Weights of a small GPT-style language model, trained from scratch on English Wikipedia.
Size: 22 layers, width 256, MLP 768 GELU, vocabulary 4096, 16.6M parameters.
Architecture: rotary positions, attention and MLP in parallel.
Each number is 500 + 40 x the weight over the matrix's rms, rounded and kept within 0 to 999. Layers, rows and columns count from 0. Numbers have three digits each.

# up: layer 4 MLP up, 768x256, rms 0.0091, rows 661-685, columns 128-255
# down: layer 4 MLP down (transposed), 768x256, rms 0.00512, rows 661-684, columns 128-255
up661:494535511498477508483491464531511524522545490515425616494524514508488490483473542472456455506505510530484491515499459488518477523499552513491512478516476469507509471521491524483503490514489470494539492475510518502496483497505491517482502499562505485502514516483497479494427539506601497483509507494486506480511527516492502503503488435506493498501486492523475536505554532520471520505505
down661:485455496493498525514515486503529449454508471492489445502467463497489519509524451508492517474493471492527518492497478546475508462525507487504515524494479534477471508457498511522493487515499536500504514463467518496492541491484518470492521540448501506516523511498496536560508516496506460531442471505556509515515485519532506478530500498518526511523511471486472489482524513567497481559471
up662:514501503498493507490533532485498497500497518480518409516477467498356496490480479491561508470482505492486508440508497480505469499501529497495494518498487530488485476496484522488488531508489533483539515490504472506492498507484506492498492495380506537510441497486495520477461468496488515525494514488482487410516514471467469504474513533494494488458503496518483523480486506500514502481503
down662:508528521486535527499534493481508493471461489514508508538487462449505498493486504503446500526505468463523471500505506516478480547499485487478460474505516500487521517482528492524502486467500498513491463501474491492504513500536503536489501533506543494501528500518475496527451527459488480491508509532495537501484462499510540503481508483541501526512532499484523484497522481517484490515512
up663:488486468513547489505508522448520493495488606528413385469499506495538504520508468490533466514505499500486494521516496514504528512503441515501487509476508512502500479489532487493482494480456521516496495530508494499497488503500471453512493526425513516522560554513524530512437504506490503571504494499550495490522506463483537498498487474497531500501500510472483510497507532529475485492500
down663:523497520510402465500466554554477571528530525468519497500540528535482504529515539518520520479517531493489501549482549505500480458470563489524565526530503480480537521534501543499543514508531521534448490541466532523511473496516557530523523475521453514468454489510506467476568464553566471485539554460450479479532559518533477500533537518530474469473481519538519536533508508445492536482466
up664:518518514484478497498485498522493513496515455465542508512535507514517495478480518458490542489497501506496509473487492466515494486498531489569504518504486472537507492508472506489496471520504539498527511489505502504501505506494513532493504489565497482506457461483475475488505529490602492544499503510464507444469516533505480500501513491500490502513495501523503517512478502507516485516493
down664:481503518508558549516531497507491440497481501496488519498474471481491503496474456497501510523496453490513444477501482488507501509537467490469461476497524527503486527447519483495482492468533514472545506515507465504508536507495505475461536545437524520517511523508510551577447530435442481510487484518515522544481470496471547489499418482524536528495520496428470481480487497561511459515527
up665:525529488479501515506546517500510489492542408502486567510554482495438488487475497501491530477486504528496475466509491475500455540493517499556520534516473512526510475505467527508483519516493577502529468474516494493477502491472458487535482485534496494521398506502507494523516559509513482589510466494495498605504548499546503513495519535480481488454474552506478534476405538539514541492491
down665:470429497502549490504504501513469492478476486520500466518451514521496503529525501464472506526481483445534503490467506562477526456478504464504465492458519539445403509460517514456494479506522556532505519468439495524519509542529516526497524509512511498514536498495518527524457511455536462550443535533479552472472429487489516476508465495538534554476550459512514495509495492512443471525500
up666:516479488516538506506535627486509481492500459504464508506479488517473498497498481535491472500473506538456507466500497517486508491506518505412510528490493588504483498493491489525469589488510469481507487458506520494483508503465494479507488491443534543515418559487508536496456538525486516509496470501542492545504512484506515480502537440490516476479512499516491501481548513501485541474501
down666:528493514524492466476489519506516574502511483489518462506499525480487529503497501495461460505499507441552475524486501509487495505441532509513522473483531463509501521526526491508506547508464522519485491501462459503510501517548524503505469502533499503472561501511463457492521446515521488519488531475474521471481498483508479528483483495520503505458489471553516535498506466504483514478482
up667:499491481510545496517519515454526510506476598506420494483451500496485496520491436507562523507510502490475499492516496527511512505512464509501473500486505519515497481473521501492457509501453469507516498513497493504470504502485488449534483513444509560524450504507526539489546494513441506555495468488518495486497513464486530493506486568503531494463490490507477456494485519526499506484490
down667:521502514474425446498504577515500519538492515466546465508542523480474519500494531500480502488516511493488503533461528494503476472469548451515559492521506434483512518535467522500538503501515512516482462520487523490517477512549559535482501490514462492485491473484511441463538487537546465468537562482456461495484539482526500515515554521515457496495473515512534520503523493480494510495462
up668:531501474501518523523534522476520466458508473503582508503511454505548499500485488533539497501466505540478488433516492489464422504502484498478497530482471525519491471479456504532455483489497588491506480496510504500464498497461510444514476490561495537531479537511516514527546530532476485537496426496529481585523530454534501484476520480484499483424504532485467446463469517542489556468522
down668:521452515498513454471519534507471559537473508506511455506489523473487491484510533461431449523519484447544494511438482569507515473443536488507489482471576482483504525525504491478536535529489549517493485479486476533520482538552503573472502509548492510467542489479487480486500473482542489496500568522457567448457458469470545512483501468542505557469531425535557521537510448469465504484432
up669:532517510507523505508511475499485457458511492486463488509508461507509500461516510540481458455427508540486478445506526476467472489507511495473528508503453517526495472510457503523481459481527453487490503494502513499472484491489512496486479482504486484516433606488503502501488514516550506561486436506476486609509502534566488492463529494501488490467503540493481450473499500499492498472510
down669:468449496532527494480484503502480561536488514549500479494486518488496486509495561444463480558508489466545486523447492515508512513426515502480457493463561529501478522471538473497501513554505537504463498479454457541528488541517515571503493481544514511476530483521443515514472483450520490492491537513504616425467470505459547455475466455514533539443545460497528507548457504467457506476490
up670:496443497500490483509500561458502504476491501511549451481494540496462513504501523442478476491526479482496480495471508486481537506498458486469485515496523503522500497486516467479520493503477536541458496436516506500513506485501501486496506519542515509493524520486488515501462511486459506488496443514534503513537488455442545498496496394505490478520471476468498475530535504505497511533496
down670:503501490493466489550478533559487492553486559440495500506488527512521466504504498515556527497511534481455529528530556499557501449532520556547547548489442495507513482507503525474506482471489500477492498520518523515520492504457513507504515467478445481492460463509531477466507483491550467516523513453462454533533583511542484490530438553473515476457489531528486532500499508485503505508460
up671:491505460518550514515495563481514490484498517504385533496525469493374510510487465505491518488518498495499500529497486477476555513502487507433500506520488492523505482505488498512483462484518493480508490524493497500498501499490459489519492500526458517510467542492515527525560537511499474514505493498503492496506518528539519489512488466488523521496499520469495433498564519528493524473497
down671:503494545494456468518521562496460532542478493477539487500508528523479508546499530499514498502477508499521502501442498544513464484462514449502563522507523515481486521488493521441529520562536525541465481517497493531514500508547552483513497491474514518506465494489502503519547471495519505471470535512486498502479496522496496512523501443543465444487527471534504517541496515494494497461477
up672:496547522521502487497524412486513501523518476497471486472490477512388499475499471515435456504480512510472532525487485516521551472509514513421511518496494526507484470507515480474493534511484485514538497466509528497495491494527512497494496497462535472510517552477513516486439495506496515393490531501503499553525503517463514503519482422525517481504510491552499465475467544515500486499502
down672:515465494511441521506465509518534495496520479484520489531490523493479517540539521520494496505467466511503483520492511463487481473478513497507543510524495435500504471488505504545514498532527524482511472506478483477474484486483509512484519538487478481456517495502473508520490450503486470528480506491532499508475533483546485484508512526487505485483507501499440477494498519510476536530496
up673:513537495507534494506494436453508495496514522489488424482491477494480495486500428504494507481492504474479487546486488488507564507502493496367507467504487457534497458479509488481492483491473419497541509516510472504513468496484466465508472517409525516503420600482531512483594493494549513444513522490492487472502523495496530511494494532509489492492505512483488418471293524524489487501504
down673:496488492526440497501477529562485508475480537519553510530527530515473493553527569471499521514473485495494465545503530488481481463468531539485517541487504499509537490480495543527521504530556506521498469530474524524478532486515569523525531473461465495496486488501504533494497506493544455473480526515462481495478519476529484478515488490510500470493537519548462514497492504494471522475475
up674:490521498484473495485505416509509501506503556495508507499523493464535493511498499485519488505527511482521514504499492504503462503491468500483487451522498437496498512493522518483504494512517459481527489514494489504495488508508505491515488506475484541495481475500504500494596489498467498493498536487486491588591501512493478506498484466496494506469499503488510495487396488491526526495487
down674:514503486484520555515518504456543449465477460562493496496502485502502477480544539488490526502512495529495530490482486531482480494513508443518450526479474530492476507528498506507487474493506498508498487480508535502509544499491440517487496529526534434497531479483506521520470539472477508519487504556512503477465447491492506544481526509497489512550487494485507446528520501549474486551524
up675:482500513496477489488482561466502499501497539498541455483500492494500516507497508463448490528539502462540504487493519476504542504483472491388483479514521475487500519491536499470533495522486557517507499559497486497518503506529510532475515504487513478491524464506513508500629470493512507434500524495490501581485493496504476518515497506509493501525509474493521567500488512507517528526514
down675:494497498506483529552480513506511442501497499483489523505510494525509464507493504532551545464482511505443553524507511473546501510551477485509494541507483508522498464545489546470488484518520471447520515495510528482498458498440475478515522499510478497500516473501513490508503503507496502514484497499512486515507502503510483485492479523477506480521499540524477462500529518499511513474521
up676:504496469513528512513501466484522487522499489533409572480491493496504499530491444546516505494492497523482530523527483522483490501509466517546495495484509502521501497503492501523474490502494526504482475487504501493489509503503478455518489499431472508520524536531537507544496522517427489515506481503543499547449516450492494505491483509480505515483516533475506466490593500543504496466496
down676:526471477504432425485448544541469542549516517466517459522527550509491484462554552511495478505508545494493501525446482566477505476451565467524556522519515470462506476520489528455545525506532552523485508490504520493494472488488513536525502468582460537466525494491483451426551456548578505486526514477471469493498513503505488487532572485529465504473506482561512504512546500431482550471448
up677:509476468516526512526566444473505471474474524504523468494529487502415499509501496551518503490474495537472493440515495505472519504509482497531513548498492599483494514485476498514473522484483523492483482521516495495484521490473477442551474505333528541529478496502494510516507568521443491536496458504558492483529521460523520491497522434488523487461478501497471429484544518529499515478483
down677:524503526493502466501489542504500558542505515494505480509493546486492498531507514476456461532492505447523460508456532530517478480462536495520509475511523444497471510521513487494516525509499512548487488486466477513535490550555513549486495494550491471458512486494510463486498473468536475526522558493447538463478484477480512530489484521537506518456513478516547507517497435484464486494480
up678:495520517495465476509520432480540521525499412506515548476457538483508489510491477500502508525528506498482505492501483521528478501505481498541486483482517495465504495476529513468500536518497483517534508492485509506474499497500501505504491507553558513502522493515511512478428461493540514532492527486504512540500507535482543495505469520521512483487497453513497534509693513494490508509516
down678:530473466489503485534482516498497469522526506494505471510536492477504512488501517505543516461538504527477539490532526499495536481505536496511534520509480435516522455523450522516518478455501518451505485497523520432505475471515525510493486499532446535505516466501531444467507507567486472499521494477497477504489547471515480498511521556491461527494433545505533512468544536507516507486447
up679:497567481504494487500493473524513517509501551502486530489519454480510513506486501500533533496518520498510488532518499503538536503487472507481511442520510483500508489495504529486493423504495382495551490542496499514475498503549497483521490508512467522509539488505513503500550501512477505471501567488461497593614512539527482514507475592504512522475528515466476500471459529526510582484498
down679:485485541475443552501513497439541452436504461528489505488490481526474471532533512465498524506497485482522530501478492528487478474496505435495447530482460520506468522493516507519502473539535485523507488476489500502495533519500467517489482524506526461455523491520509509517488501496467490535442483560539493473484441454481491502514537501504497511532486490472468437560508513500465500555543
up680:515467492501546506514507652435528499477489485487480515498440483479392500508491451511504495532474505499487503431485512489475510502505487489515459552486509562456481466478502480503472566496478606480560514455488478508505485508487501482499493505572563511499388522498527569501516447502483516385484477504544495450472487440476510479489516579512529480525548502546493542470500521504515539495512
down680:518510506529452453504499555513460544572517504463522482518562531482502509491488578526481459533522493460491502580479524447539500529457522499516557449526553446541535480550482530503539511520495477493481464515474495464497487523525531509510485498549479524533522462496476430444527489519562493486556530476398508494463534505492484516483514488466480517474485503523548505519479467486492555420477
up681:492483507492473475497491425500494506504483476507498496478539502478463505489500491515506475491523500457528493495501520472509505503494461482500502467508516435468514489493507526481509457492503464514507511489487498493484510487544516517494491489443501483490496469511482488510597466476555514399494500504485499420489482534524512508504481489529494508530491459433499547501451508497499498522491
down681:442494485497517536520441519495479483501524515460489526479515519546510479548497540513577541510484526529458518501533548491525532480488495496499489544526472495504476458478500497484497448500511465494518531513515512505516460514471490510485524494497517498498487477484543494493492530511482489536504508481519509506500518494490495479536519536497501481497488545522480465500489541490500532486529
up682:485520505509503511477451513465498507492509523505456512490505486489413510503483523479424504496529489494523494540498496499498539536498516499418496493520530470478499483509514495490521511483493573518512495520497491502520497496520505519498504516549512475489463455484510490510557510507529474457500514497499506474452503482474497508511484444508511505507519480498526525493546532503493496516506
down682:497472479475491493552505510512493448552502496501513502541486494523499499490522486534520498491476521501497560552508514472519517496572500517518539542535468529528496469495499530475513509547522494466493509491516547490491514530453495467490511509451498502525508507526471515524534483486523498496503502499517483536525514549525499480533532500448478467485552514539447504500514502518512532516491
up683:497507483519530511530527613484504489504458533522404514504480521489468490528486458556552491490499497494487492469535495538487460498504474511545470512494509538489485502490514516514474536477493574487495508527497497499480502509465486456500494493407517565516437496523521509507486504502418488564496457504532492533451522450513504489460492540478514506482486482489494455498452497496476515468481
down683:516501486483500420503514555489476529566516514467544450516516523462504497445495529499485485497537518501499509510436502533509493514487563491494561463508527440492537481526486505470540527517466506548469490515505514497507482514553527582521470487553470499509496490473513428431532491542553490469567555470440493464484506494483512527507565497512428507474492502545555538487541456463508525478478
up684:499531497492503505493490431474509529524518543493534520478513485495424504490482496471477523509536501507519510530489486482521507533497505499472484488525514451499511475507511535494491495513497447507534520533498487506510506500501500509491492503452485489497507505487502498502647485495536495482513517492476501437519521496488495507506495543516491503491519517458492535510464500540525499505507
down684:489495483508475523513500524523513441484501490490494493526501476488483502526508498519505510483480513486498518502529485490503524481501506443491496522506477550492506492461495525461541468566530504489519496469503532490491531514495495461494522514485528517525510494515496522524496538494515487504451502530511477536491482505514497498531512472512495491543515521518486486509545523518493483496515
up685:527513503487513517515512439498466459482483418491520544528498463521538486474505513496509476456453509555480503424515526500496483489508508500533516526499468514488497493518471500535483509483519480500473499463510522496491481510456520482494490479558507498524466517504500477500429518535474498518492443519504486481544513489566479496488545494499475493446483513526504548468523494475502484475495